From a checkpoint of a small transformer trained on Wikipedia.
Training: a variant of SOAP for these matrices, 5085 steps.
Each number is 128 + 32 x the weight over its row's rms, rounded and kept within 0 to 255. Layers, rows and columns count from 0. The size above them is the row's rms in percent of the matrix's.

# layer 5 MLP up, 1024x256, rms 0.0704, rows 124-176, columns 0-63
size [ 90 113 100 115 101 101 102 108  89 100  97 101  98 103 102  99  90  90  88  87 100  99 110  91 118  94  96  90  98  99  96 105 100 100 104  99  96 108 109  96 100  99 108 106  99  96  96 101 101 102  96  81  98]
[[117 145 141 125 130 114  95 123 100 129 125 181 137 174 150 116 141 109  90 104 113 151 195 102 180 113 137  92 136 151  91  99 170 105 118 101  78 167 148 155  71 144 133 132 143 174 103 156 127 123 143 155  71 139 122  79 124 157 101 110 176 141 121 196]
 [ 97 177  81 133 105 164 119  74 159 123  86 128 133 126  94 169 161 206 137 144 195 130  65 131 186 131 119  97 125 118 159 119 142  87 101  84 127 132 164 155 165 177 142 115 130 121 135 164 159 171 158 112 198 145 146 162  98 202  88 151 125  92 150 103]
 [112 214 102 174 116  89 135 109 158 146 125 110 163 109  90  76 127  93 149 118  89 132 143 144 139 135 135 138 180 150 122  93 111  60 153 184 136 148  79 114  98 136 153 162 123 157  72 118 145 152 158  98  94 114  90 133 115  94  86 167 116  89 132 168]
 [160 114  89 146 161 105  96 118 154 133 141 108 150 100  99 164  97 152 127  80  95  55 100 126  50 161  77 124 137 100 139 133 181 145 105 106 159 169 133 173 104 127 126 193 174 101 125 151 119 113 109 171 156 119  93 145 113 179 184  83 152 119 156 136]
 [ 83 123  88 139 195 153 105 139  76 131  99 185 104  93 132 137  63  94 127 107 138 142 121 116 103 149 170 153 146 109 148  80 152  97  94 164 131  78 122 115 169 104 160 163  93 140 111 120 128 135 117 131 126 161 100  92 137 165 133  55 179  97 157 118]
 [127 114 110 112 125 158 189 140 118  46 161 148 137 164 111 146  94 121  65 173  80 141 154 113 103 134 113  85 102 172  84 120 104 111 143  91 121 178 139 143 129 180  93 116 119 200  84 144 164 131  98  97 102  82 101 107 128 118 116 129 160  77 138  96]
 [137  98 134 113 145 124  94 130  65  78 127  97 182 107  71 112 104  82 186 126 120 112 141 159 157 163 127  87  92 124 167 137 135 124 158 146 130 174  75 162 118 123 139 171 118 153  61 121 132 137 113  82 123 107 163  92 176 146 178 141 104 142  98  85]
 [115 151 116 114 139 125 116 136 130 102 158  69 134 130 123 121 159  98 155 146  81 170 133 168 132 110  68 150 199 124 179 100  69 135 139  99 191 141 165  91 143 219  97 153 120 160 150 158 183  94 133  81  98 103 141 105 146 124 140 112  52 160 126 195]
 [ 86  71 122 132 106 121 101  90  97 167  77 141 177 174  97  31 179 117  68 134 135 110 100  71 171 106 158 109 129 154  87 113 174 134 147 119 132 153 175 114  60 141  93 175 133 179 163 179 180 144 113 112 170 172  84 140 140 115 186  89 150 109 161 117]
 [147 155  92  84 174 157 126 114 133 161 166 109 159 111  58 111 111 155 113 157 118 148  82 110 152  87 114 161  84 125 175 129  81 157 179  92 108 128 159 138 157  99  90 147  94 106  77  60 131  98 158 111 126 118 182 126 161 112 123 157  93 116 184  98]
 [125 212 121  99  96 151 141  81 135 124 149 217 135 118 188 110 196 132 133  89  96  96  78  99  84  99 152 118 111 122 113 169 155 164  51  84 150 140 114 127 111  66 105 174 163  92 109 119 163 120 154 143 131 141 112  73 109  84 181  89 166  90 103 139]
 [175 152 134 185 126 126 134 109 128 127 145 134 122 131 112  73  70 201 134 155  93 144 128 139 110 150 155 127 151  83 126 143  92 129  74 130 118 190 132 144 115 128 226 120  85 101 150 129 168 170 133 116 141 133 155  64 140  84 149 109 165 153 161 132]
 [124 158 138 138 208 147 124 111 101 115 122 134 108 133 172 163  94 143 114  77 138 107 133 107 101 139 169  92 115  81  94 127 116 117  90  58 100 177 131  85 107 188  69 115 138 134 149 125 160 116 149 197 134 155 153 141  95 151  74 125 128  81 131 169]
 [141  85 137 103 176  94 137 101  64  77 164 131 150  74 163 178 128 188 105 154 145 167 109 117 118 172 168 159 171 153  77 149 132  65 123 136 170 131 145 159 155 139 121 122 193 138 143 116 172 129 124 134 179 141  99  85 131 142 147 132 179  71 117 164]
 [115 100 106 140 154 141 149 123  75 153 146 106 176 171 123 142 173 152 185 170 138 153 113 116 101 122 176 108 109 132 204 134 159 136 187 173 125 124 125 110 156 108 145 153 172 134  40 178 151 169 138 175 112 170  94 132 153 159 122 109 107 124  99 134]
 [107 138  83 107 110  85 109 147 138 155 142 112 142 102 159 129 174 116 173 119  77 199 126  77  77  68 127 160 156 149 124  90 195 118  96  79 173 107  75 115 144 112 139 110 145 161 105 117 122  96 168 186 132 132 196 136 150 170 147 137  96 147 139 166]
 [119 150 142 164  66 111 143 175  78  97 174 113 101 154 122  89 115 114 122 144  81 149 128 156 110 122 120 164  88 149 131  93 151  87  64 140 152  75 145 112 115  97 122 142 166 101  92 169 129 120 124 124 102 192  55 131 140 122 157  97  86  92 124 104]
 [ 92 207 161 146 165 161  96 122 164  73 104 110 178 157 129 210 104 157 107 191 151 140 180 144 122 164 114 141 104 133 110 121 101  80 139 137 169 189  96 103 175 122 117 152 167 167 103 172 137 123  96  68 129  90 180 120 176 134  66 129 126 127 150 105]
 [123  95  95 131 124 122 166 134 119 105 150 105 141 147 109 142 123  96  90 163  62 178 140 181 127  77  73  57  76 157 131 128 164  65 138  89 102 117  76 143 185 193 137 131 124  89 150 120 124 130 187 102 147 155 146 143 140 154 137 109 143 120  93 138]
 [ 95 121 115 124  89 114  75  92 108 162 122 145  72 161 181 148 115  93 130 128 141 175 127 120 156  76 100 110 149 139 115 211 104  98 123  79 111 117 165 146 125 145 111 129 222 129 133 116  95 129 121 141 144  88 123  54 131 186 119 106 155 117 160 122]
 [ 57  99  98 123 143 159  75 189 136 117 120 136 159 120 117 124 139 147 135 103 125 105  90 187  81 154 102  81 179 160 129 144 142  91 121 129 218  99 101 154 157 150  98 142 132 105 162 144 113 131 134 133 125 120  99 139 174 113 147 113 108 171 152 132]
 [159  92 114  78 159 176 135 146 143  72 122 110 170 102 171 137 125 141 135 178 142 132  79  60 156 140 149 117 197 136 215 141 155 157 172 136 144  74 112 133 152 170 172 172  77 165 156 126 151 132 147  81  80 111 129 106 139 143 120  88 196  83  98 135]
 [148 113 168 104 124 177 133 180 111 148 127 143  61 174 130 126 154 100  96 160 210  99  82 110 102  79 137  93  95 154 122 161 153 141 108 192 170 165 137 116 142 133 138 150 104 115 122 145 112  88 105  67 153 154 137  80 159 123 146 123 181 124 100 146]
 [172 114 174 126 131 115 125 153 175 107 124  77  90  93 165  69  90 126 139  85 106 111 149 138 124  90 115 105 117 111 150 143  92 131  58 108 139  94 123 117 131 160  57  62 130 164 154 115 158 111  74 153  75  59 154 143 124 141 114 136 179  98 100 127]
 [176 138  73 129 164 130 166 117  96 133 154 154 130 128 144  30 103 129 100 136 132 147 136  70 175 157 114 154 113 158 126 166 120 154 148  58 170 129 131 123 126 132 114 132 111  78 122 114 155  85 139 121 120 120 155  65  85 134 117 120 149 161  82 147]
 [139 161 124 170 108 143 133 125 119 135 121 105  79  88 179  86 120 114 118 132 107 145 139  99 146 122 105 181 215 114  79 183 169 173 100 119 147  95 157 144  23 124  71 154 131  41 147 156 134  84 110 136  71 120 152 145 135 192 170  96 129 109 161 153]
 [144 130 154 115 180 115 118 114 129 130 124 107 202  74 127 137 171 106 168 144 115 136 100 133  90 146 106 136  69 120 161 127 122 198 129 183 148 148 109 122  95 132 103 103 189 164 104 107  96  78 168 112  99 157 113 134 125 147 124  96  99 174 141 162]
 [ 17 167 117 157 136 122 113 183  99 108 159 144 172 100 122  62 142  97 129  54 174 139 127 138  82 124 185 138 134 101 147 135 103 129 144 216 127 200 134 121 137 129  87  95 107 152 108 140  67 146 163 136 105 122  89 105  90 127 139 126 126 153 148 129]
 [147 153 135 151 109  92 163 161  88 140 133 168 107 158 160 114  83 100 125 105 196 115 103 124 140 128 158 177  76 122 146 114 139 171 119 170 137  62 106 106  94 154 124 140 110 135  92 181 190 139 104  70 106 103 138 142 157 128 196 118 161 118 149 135]
 [129 145 131 116 137 105 101  77 108 138 137 109 123 138  73 113 114 167 198 128  79 103 112 149 120 147 150 164  97  88  98 152 176 118 139 141  92 105 148 152 111  98 143 161 147 119 158 149 131 135 123  55  59 120 140 160 206 124 144  95 156 122 127 135]
 [139 133 140 140 137 166 120 136  79 114 153 125 142 103 136 162 127  98 156  71  98 160 131  75  97 143 164 109 135 167  87 167 126 129  79 111 134  93 133 109 157  65 149 100 158  97  95 146 138 135 193  99 113 128 119 120 195 115 144 181  70 119 120 113]
 [173 142 120 148 108 115 178  75 139 130 138 130 128 113  96 131 124  98 124 104  76 190  91 153 116 163 136 147 176 134 120 112  86  89  71 125 175 181 159 111 177 147 119  72 154 128 109 126 145 125  81 156 149  91 144 160 161  90 125  71 127 157  92  93]
 [113  96 111  83  85 132 135 116 125 135 105 143 120 109 117 106 118 129  92 123 132 146 117 144 113 147  83  68  85 190  63 165 143 179  81 163  94 149 131 147 134 166 126 128 125 112 111 112 141 127  95 137 137  98  74 153  86  95 136 125 200 100 126  94]
 [162 120 171 208 108 131 122 108 134 126 150 168 121 105 112 125 141 130 122 153  85  89 136  78 100 136 136 163  63  63 126 111 166  79  80 144 155  90 186 123 137 125 128 104 103  69 105 123  84 174  66 143 168 167 154  59 164 131 133 167 135 137 180 115]
 [ 95  93 184 121 172 108  63 138 101 185  69  68 149 105 163  91 129 124 134 134 128 148  96  96 137 127  88  68 153 166 112 131 138  97 156  85 179 169  89 140 106 164 152 139 112 121  93 171 123 104 121 163 121 140  92 113 158 169 122 142 116 120 116 114]
 [ 89 146 128 101 116 159 156 100 151 124 148 110 159  95 136 153  98 102 160  95  87 133 102 112 124 168 107 109 139  81 109 165 179 156 154 154  89 177 124 156 111  68 149  79  71 135 123 138 115 109 167 166 114 175  91 158 139 120 168 116 151 133 176 128]
 [ 79  71  58 140 138 127 168 112 128 122 137 120 100 193 152  88  67 131 133  95 146 142 106 118 148 144 103 189 177 137 155 122 128 171  94  45 121 167 147 129 110 127 131  97  93 123 111 176 142 114  96 111  80  92 129 160 110 100 196 121 123 196 172 139]
 [ 96  94 121 149 171 163 147 170 122  96 155 171 199 102 111 133 125 138 118 195 177  89 135 132 146 162 118  91 124 160 160 199 137  58 110 128 106  96 171 113 146 122 135 131 145  88 163  80 155 127 139 147 178 169 155  98 148 124 117 138 144 119 162 154]
 [147 144  81 173  64 132 126  90 124 126 122  89 170 118 136 123  26 102 138  46 131 118 135  79 144 155 100 139 141 115 172 134 154 144 111 137 140 101 147 193 115 121  73 124 149 134 105 165 135 170 168  99 166 152  83 125 169  72 174  56 117 143 211 120]
 [ 73 144 147  43 169  72  95 119 139 119 110  69 148 175 115 146 163  98 129 115 104 144 116 147 109 167 115 134 131 104 166 121 143 149  98 137 121 161 103 190 161 167 156 111 136  79 151 126  98 180 136 139 148 151 121 146 135 165 184 126 151 150 148 181]
 [142 198 155 130 110 129 121 100 101 148  73 133 145  90 115 169 119  96 155 181 122  69  53 109 140 149 135 177  60 132 114 127 121 145  90 121 158 159 175 145 155  66 123 133 117 109 137 128 153 157  84 125 138 126 140 133 121 111 166 163  72 221 112 157]
 [165 188 113 131 205 114 128 101 119  99 112  99 185 141 131 130 155 118 128  78 132 150 182 166 107 111  99  78 134 113 128 170 164 125 114 103 150 125 119  56 153 145 104 146  55 149  83  76 135  91 137 155  79 113  79 139 103 126 135 100 122 101 144 180]
 [139 149  69 132 144 182 124 153 111 155 102 174 103 124  76 145 123 123 101 162 189 174  77 136 157 123 114 125 130 100 166 181 123 117 124  94 155 115 184 112  86 114 125  47 153 161 127 114 101 126 164 151 179  92  80  96 149 110 141 119 199 151 213 120]
 [128  91 142 161 147 145 140 101 182 112 160 122 152 157 159 164 175 129 103 135  99 145 125 115 127 174 110  91 118 108 117 135 150 146 153 119 187 158 134 136 102 118 123 121 141 150 171 119 139 133 161  21 117 111 141 147 161  91 114  67 177 185 113  96]
 [111 129 127 104 182 126  94 115 122  77 162 151 159 142 180 110  85  75 105 142 139  93  91 127 130 118 148 151  95 135 185 157 134 182 130 149 101 133 143 125 164 192 146 156  80 102 172 104 116  72 161  65 104 150 136 117 161 159 142 140 166  86 191 123]
 [121 100 153  65 157 102  77 145 156  76 120  76 113 112 132 198 117 118 143 163 134 220  98 124 187 134  43 127 133 130  63  67 101 186  98 148 115 100 117 120 119 155 128 144 116 117 137  99 116  91 130 144 128 140 161 206 144 116 119 134 103 132 123 145]
 [137 111 148 137  84  91  80 126  73 144 145  94 133  71 139 125  96 143  79 146  78 108  64  96 122 144 136 143 100 148 126  96  97 142 127 139 165 104 155 105 146 190 100 140  91 119 174 154 173 126 110 111  84 119 100 145 129 117 140 101  70 136 101 106]
 [197 123 189 158 133 178 112 141 118 104 121 109 109 131 125 175 118 145  96 106 130 165 133 102 121 112 100  94 109 125 111 189 129 130 137 148 140  89 102 177 184 132 176 155 102 143 146  89 131 132 153 136 109 171 157 128 153 122 132 117 131 128  85 169]
 [134 108 153 127 140  94 107 121 185 126 162 155 174 118 136  91 113 155 101  92 113 147  80 174 124 114  88 127 143 128 144  93 165 192 179  58 118  63 182 153 147 118 122 164 163 180 132 190 140 110 142 112  84  83  99  96  81 117 116  98 109  65 110 114]
 [128 152 150 171 113 155 100 166  34 163 103 223 134 166 106 117 159 145 138 139 160 105 107 150 166 188 125  79 153 107  28 142  82 192 135  94 106 113 130 150 167 101 128 157 156 108 118 117 139  84 130 222 129 118  97 203 150 118 110  94 116 146 136 150]
 [118 141 124 142 152 187 125 160 114 158 123 106 107 156 158 138 107 115  91 196 120 149 118 137 115 124 145 126 124 195 100 107  97 112 174 135  71 118  84 122 128 158 118 159 139 130 125 139 199 160 130 119 145 128 159  78 150 136 151 170 197  88 125 102]
 [127 146 167 116 144 115 148 149 143 120 117 111 135  85 145 150 119  74 100 129 125 139 100 112 130 158 195 134 189 122 112 152 129 145 122  83 147 137 117 109 102 177 116 105 155 154  91 123 149  95 145 175 112 113 143 112 148 154  78  78 111 189 150 149]
 [137 151 116 142  91 162 166 144 151  71 132 144 110 100 147 152  83  78 129  90 157 111  94 101 149  95  73 157 157 105 137 191 146  90 134 117 161  98 118 121 151 128 139  64 131  73 194 125  60 180  91  87 140 164 142 134  83 121 149 137 151 157 188 184]]
# layer 5 MLP down (transposed), 1024x256, rms 0.0723, rows 124-175, columns 0-63
size [103 111  94 118 100  93 102 100  96  98  96 102  98 107 100  99  95 100  96  96 113  96 108  93 105  98  99  97 105  99  92  97  96  99 101  98  92 109 107  90  95  99 100 115  98  92  94 101 108  97 107  85]
[[121 134 104 124 137 117 119 127 158 130 110  52 165 135 134 131 127 118 164 104 102 126 109 144 118 119 125 117  96 185 151  74 173 140 140 106 143 109 171 136 192 151 176 136 162 139  72 101 110  92 128 114  68 119 153 163 146 151 130 110 139 133 168  91]
 [133 135 114  61 101 117 147 119  85 118 148 205 164 114 138 143 120  72 147 102 147  88  55 142  93 131 117 122 165 131 132  64 106 176 146 152 114  85  85 140 119  97 147  65 123 122 106 160 153 146  93  95  85 178 152  59  98  79 133 139 139 153 153 145]
 [142  92 138 172 116  63  89 153 187 136 106 117 144 116 176 138 137 164 109 135 163 140 124 128 152  75 128  66 134 133 171 129 153 143 147 134 161 130 148 136  81 126 160 133 114  97 134 162 143 173 118 110 146 130 106 145 123 119 129 107 125 115  82 173]
 [ 50  73 127 135 165 149  76 140 134 150  68 124  73 109 151 134 119 158 115 120 112 100  91 119 194  45 151 134 100  44 108 120 115 222 123  47 152 132 204 100 138 147 165 105 102  86 118 145 127 117  81 161  75 103 129  86 154 213  99 146 115 135 144 109]
 [116 135 174 133 118 105 130 106  84  61 126 115 161 139 199 137 160 172 142 163  90 124 147 129 153 123 152 113 115 134  96 117 110 121 158 176 121 164 107 139 177 101 165 135 150  97 118 121 138  76 126 122 130 109 176  97  78 190  98 151 136  86 106 105]
 [159 141  96 119 142 123 106 119 127  82 113 127  93 123  75 111 203 124 126 171 141 134 159 177 147 115  78 170  90 117 127  92  87 128 133 173 102 158 120  86  99  86 150 146 140 134 111 134 132  94 121 109 143 141 157 173 166 178 174 160 104 177 107 123]
 [157  98 161 127 119 133 140  88 142 140 106 101 164  89 159 135 114 158 153 128 138 133 125  96 161 125 123 157  88 116 117 125 117  95 108 147 125 145  84 119 123  95 175  77 105  57  99 182 127 218 147 102  70 120 190 118  87 120 142  80  95 157 111 160]
 [ 79 101 161  99 170  71 119  92 109 128 118 131 165 113 152 145 158 164  98  88 130 130 217 110 144 126  82  84 109 119 133 180 173 112 218  98 124 104 233 123  92 130 110  99 113 118 129 137 167 179 104 118 155 148 160 151 129 183 187  54  86 109 151  54]
 [126  91  75 127 159 139 135 109 101  86 152  99 109 129 128 180  99 146 153 107 183 129 138  87 136 134 104 162 135  98 149 167 164 124 116 129  91 136  99  91 190 109 163 141 104 119  79 140 152 101  79 140 110 173 136 110 186 124 161 151 103 129 150 120]
 [119 174 119  92 138 122 133 131 176 169 103 146 172 207 115 110 127 157 141 126 141 149 167 155 148 147 128 224  83 127 125 106 119 136  96 129 102 147  84 160 147 177  93  63 160  92  89 152 137 148 134 174 118 148 134 155  79 103 136 159  65 166 150 113]
 [ 91 106 102 158 110 130  96 134 145 139 119 128 128 160  93 108 101 160 159 140 103 115  80 177 125 150  86 101 164  84 105  75 156 102 128 150 167 205 126 157 128 189 146  85 124 142 164  98  55 145 166 158 150 178 167 173 111  36 120 181 144 144 139 100]
 [130 122 189 194 125 112  95  50 140 156 119 156 155 180  97 130 127  77 160 139  89 102 128 155 140 123  88 155 116 192 105 145 108 160 123 177  87 145 129 117 124  99  80  99 155 130 146 150 148 166 103 163 101 124 123 174  95  86 123 154 143 139 101 128]
 [ 98 115 129 103 153 136  68 155 116 153  96 160 144 102 174 113  98 156  94 101 119 129 125 169 114 125 161 144 186  86 160  90 177 184 132 124 105 100 132 139 123 163 145 110 161 147  89  86 175 113  71 158 167 151 111 106  87 155  88  94 146 139  95  90]
 [132 115  70 159 133  85 147 107 130 170 122 129 166 165 155 120  98 187 155 134 144 124 111  86 181 114 114 158 150  85  91  98 116 125  81 128 102 110 139 210 133 128  68 153 149 113 158  97 152  79 161 124 135 115 137 149 110 157 136 145 156 131 112 144]
 [114 119 135 147  25  94 148 120 105 116 155 127 159 118 166 158 137 117  96 117 142 164 203 123  72 119 111 177 107 171  94 189  70 128 131  94 149  64 165 154 119 141  90 101  89 144 124 172 124 144 124 124 184 155 109 105 131 152 120 155 134 127 164 139]
 [153 108  42 152 143 134 162 153 118 161 136 115 142 130 156 120 123 116 128 114 103 169 108 110 156 113 157  94  62 136 112 139 119  99 127 159  60 202 177 122 119 138 120 174 153 105 128 126 132 146  94 108 172 129 167  81 187 164 135 152 155 135 115  89]
 [148  48 154  78 118 118 153 110 113 134  90 165 109 121 171 125 155 128 121  81 153 106 137 135  91 118  93 106  84 112 118  99 115 126  95 161 103 115 135 175 156 173 161  87 173 127 161 129 129 162 146  84 119 105 181 182 167 138 126  95 169 110 126 147]
 [ 62 162 116 132 156 132  94 144 139 162  91 179  70 137 104 118 117 205 178 135  92  93 121 131 183  77 167 137 155  93 133 134 190 110  38 160  63 129 135 148  69 129 111 129  99 161 161  78 103 152  95 141 187 107 131 101 165 124 166 167 129 151 128 122]
 [114 193 108 136 136 174 128 148 151 153 176 139 149 160 113  89  76 171 191 166  69  80 178  95 153  83 159 120 136 140 161 159  89 135 103 102 106 166 146 172 140  72 146 197  80 129 165 122 117 135 111 128 166 127 147 167 158 107 128  76 152 157 113 181]
 [164 162 107 165 135 100  94  58 146 221 101  90 136 155  72 132 154  93 148 168  90 164 158 115 139 115 105 149 116 155 131 173 110 103  88 120 114 138 101 110 209  92 183  95 134  54 143 151 144 138 153  76 110 112 164  86 147 107 132 177 119 216 150  74]
 [102 140 198 139 117 143 131 131 177 175 120  63  77 107 129 145 115 128 173 122 119 156 133 146 142 101 149 124 129 122 126 154 160 110  86 131 161 136 129 127 135  86 122 130 135  75 150 149 149 134 155 120 177 142 133 111 174 110 148 181 149  84 120 160]
 [148 150  92 123 164 154  75  87  99 174 114 208 184 128 105 123 116 140  45  92 125 172 136 125 106 117  78 161 157  92 128 129 141 152  80  84 107 126  86 167 143 162 137 128  88  93 177  61 109  84 143 110 138 181 114 172 108 153 151 140 208 159 141 137]
 [ 73 134 168  93 189 165 185 118 140 113  94 111  62 135  93  99 123 134 138  42 167 106  98 148 146  66 163  85 126 142  62 110 204 142  88 223 116 169  73 139 127 144  99 113 176 110 114 154 123 117  96 113 136 147 136 167 173 145 110 125 157  95  93 144]
 [153 155 143 146  76 145 112 120 134 108  99 101 182 125 134  73  97 132 135 104 136 114 125  90  87  76  94 106 121 117 161 126 151 167 140 189 126  63 148 120 149  52  59  90 157 117  77 112 132 143 109 110  98 124 139 116 177  91  96 103 159  93 177 103]
 [ 76 135 165  75 165 113 136 148 109  96 136  42 140 127 103 168 149 129 120 118 106 177 104 148  90 127 114  53 105 141 144  80 115 165 162  89  59 159 126 182 152 158 192  24 173 117 102 121 161 140 109 183  69 106 173 167 138 167 124 142 153 132 161 119]
 [ 84 106 131 123 155 188 119 170  74  86 134 121 135 162 112 127 149  92 132 123 165 134 118  56 132 116 140 161 131  70 150 145 179 103 135 137 149 121 211  91 146 159 145 166  66 109  94 102 131 128  87 133 121 121 123 148 135 156 106 156  82 144 114 121]
 [120  97 149 110  90 116 152 103 127 162 114 107 132  99 161  91 119 125 100  75 100 121 107 127 142 131 165 144 152  43 174 101 116 143 172  61 108 111  94 114 210  97 113  67 121 135  84  89 144 131 147 111 118 128 163 147 145  48 148 100 123 116  90 204]
 [144  67 133  89 100 134 101  56 133 117 119 124 128 123 141 145 130 181 146 111 139  93 155 141 159  95 166 143 137 206 103 111 142 169 121  21 149 101 164 126 113 129 168 123 162 185  78  98 199  79 133  72 155 116 120 131 130 152 117 124 103  94 104  93]
 [149 104  84 199 119 116 162  96 162 138 112 188 152 182 144  77 121 112 137 176 193 148 145  90 112  97 200  80  69 137 157  70 136 121 160 136 201  92  41 133  79 114 105 106 161  96 131 162 189 126 147  88 160 154  50 126 123  84 125 132 138 123 135 130]
 [121  84 107 147 115  78 138 130  96 143 162 121 142 119 135 184 134  93 105  82  87 103  85  94 136 143 118 135 128 144 134 104 151 154 114  95 105 120 127  89 116 138 152  80  87  65  85 130 131 140 162 152 243 126 162 143  87 178  91 169 130 130 135 125]
 [109 128 176 143 128 138  93 116 127 125 109 150  75 173 159 123 146 124  70 128 135 120  95 171 131 132  99  89 144 130  79 173 148 169 104  87 159  77  67 158 185 107 138 125 140 164 125 146 138 128 132 116 114  89 150 165 122 146 168  98 121 124 174 142]
 [119 155 113 148 125 118  80 140 142 177 151 167 109 138  55 176 162 108 141 135 128 127 119  93 123 160 101 128 117 154  78 102  61 144 137 162 117 164 187  99 110  85 173 138 139  76 144 141 126 159 149 156 111 145 180 163 170 176 106 125  81 151 113 151]
 [148 143 153 142 206 130 126 160 119 140 153 184  84 156 138 122  60 159 144 114 118 155  92 123 139 108 211 136 154 117 121 161 197  97 132 135  99 133  92 169 134 124 120  93 136 137 114  94  87 118 164  99 108  63 143  97 163 159 108 128 127 118 144 173]
 [185 107 165 121 107 141 104 143 132 140 135 130 110 109  66 117  86 152 117 133 169 129 163 100  70  74 160 119 136  99  78  72 141 156 103 169 111 143 166 139  77 105 142 110 121 131 184  87 115 104  79 129 180  89 151 131 135 144  84 149 153 144 203 186]
 [106 141 138  85 148  70 206  79 110 111 135 108 126 179 104 155 131 109 164 118 142 115  98  62 188 183  97 105 122 133  95 139 120 127 148 127 134 142 128 125 141 162 180 165 112 128 173 149 163 103 143 103 138 156 116 134  96 199 161 117 130  60 121 123]
 [111 187 144 138 141 156 131 163 153  75 128 101 108  90 133 110  94 116 160 160  99 134 141 125 150 205 116  85  95  86 128 146 146 130 110  67 181  96 145 134  74 102 172 112 119 116  81 142 172 178 102  73 176 163 147 169 121  96 108 142 132 156  98  76]
 [104 152  97 161  93 151 110 156 123 169 141 110 146  41 147 116 105 133  94 127 171 135 150 117 133 157 124 114  52 168 129 166 121  94 155  90 137 167 151 174 131  97 123 177  95 100 150 141 100 129 161 145 168 115 154 132 126 126  88  92  99 117 147 187]
 [186  88  89 107 133 113 118 104 109 104  80 195  94 136 121 123 143 182 141 135 134 149 111  89 174  97  89 109 154 135 119 132 102 106  73 103  86 117 180  97 175  73 188  84 140 121 171 157 135 122 148  92 134  97 156 120 139 217 151 111 173 126 121 170]
 [ 85 161 143 155  88 143 118 119 157  69 136 128 114 137 133 132 177 127 118 190 113 153 154 139 121 158 142 177 145 124 116 128  97 130 124 104 142 143 179 125 195 102 152 165 155 166 138  92 153 111 122 103 118 107 144 152 123 185  99  60 124 143 114  79]
 [156 186 133 114 128 155  35  70  75 146 135 141 152 176 169 133 103 141 101 161 106 105 182 172 183  61  96  99 179 154 111 146 194 140 152 115 149 132  91 107 116 111 103 115 124  37 103 119 127 103  99 134  86  97 107 107 139 135 153  99 133 128 133 176]
 [142  69 110 164 116 113 144 120 110 164 127 131 116  96 129 125 127 138 109 106 204  86 154  91 135 139 151  86 151 150 118  95 110 186  88 158 169  79 161 136 113 137 153 108  63 111 167  74 109 199  82 104 114 105 127 140  75 126 150 141 154 157 109 136]
 [119  77 118 100 109 144 130 126 148 153  56 116 124 150  65 148 195 136 134 129 219 131 142  76 117 183 101 125 139 123  79 148 105  83 140 169  97 116 148 162 157 131 111  97 125 147 138 114  99 134 122 112  67 134 121 116 155 167 131 147 130 124 133 115]
 [124 116  82 108 140 134 157  93 124 124  92 104 147 137 131 163  57  62 119 170 108  86 137 115 102 101 106  93 142 127 115 146 180 138 137 138 143 111 119 152 126 148 128 147 152 121 139 122 107 126 165 153 143  33  78 166 108  84 109  52 183 116 155 114]
 [174 108 107 139 110  97 111  62 161 113 144  68 192 135 125  92 182 106 106 154 102 133  89 104 133  89 137 139 126  71 104 108 126 135 109  77 177 135 133 164 143 159 122  96 126  94 161 214 111 136  89  66 117  65 128 137 169  98  69  75 131 149 189 111]
 [140 151  71  98 167 104 117 105 193 112 204 147 179 148 148 123  84 176 143  96  81 123  82 150 134 114  94 211 162  76 149 114  75 163 170  73 122 120 119 127 143 110 123 207 147 163 163 142 105  86 113 134 113 111 138 174 118 105  98 139 155 137 154 149]
 [148 152 142 183 111 135 131  96 102 170 133 159 213 151 131 135 154 129  96 120 111 126 110  99 124  88 141 125  95 154 144 149 132 142 128 101  75 121 101 132 107 183 186 130 211 188 147 134 133  96 104 114 147 145 115 131  71  86 157 177  99 174 165 117]
 [136 138 102 178 164 143 160 124 124 155 146 126  95  94  97 140 128 155 140 106 119 157 148 161 139 127 127 161 100 109 149 192 105 178 172 108 158 182  94  95 138 118  82 153 113 113 101  79 145 118 118 130 145 109 135  94 142 145 146 161 132 111 138  89]
 [123 129  72 156 174 156 108 152 106 119 118 134 121 136 119  98 124 114 165  83 132 139  83 137 127 172 178  95 104  68  74  80 186 143 135 125 125 169 146  77  89 149  95 179  83 128 143 142  82 154 148  89 113 158 178 167 181 150 105 104 127  54 152 113]
 [106 117 108 117 143 185 130 122 136 117  81 165  63 100  96 162 161 143 128 118 115  94 164 168 127 173  75 127 112 133  80 110 128  12 161 139 183 114 162 132  90 174 108 146 102 151 180 147 117 105 125 148 170  43 137 176 192 115 152 127 146 149 145 162]
 [132 123 144 152 128  76 102 103 157 149 139 178 164 125 117 166  88 110  90 102 139 116 142 140 150 107 137 118 147 176 109 139 118 162 115  88 140  82 132 137 107 151 138 158 100 141  57 142 143 123 132 175 155 105 101  80 110 133 120 172 131 185  69  94]
 [122 121  75  68 173 172 134 117 146  83 112 150 165 137 124 109 125 129 161 129  80 124 187 140 112  75 140  94  95 156 142 124  91 160  91 167  71 109 124 151  60  79 164 171 120 111  97  91 188 174 156 104 161  95 173  64 190  96 164  93 130 142 173 103]
 [151 117 118 139 112 133 132 135 158 133 150 105 114 174 174  62 121 130 143 140 110  78 146 141 156 100  96 125 115  98 129 127 173  90 160  79  69 151 159 186 177  94  93 124 123 116 132 115  43 187 160  97 158 181 108 161 162 178 181 113 195  65 124 154]]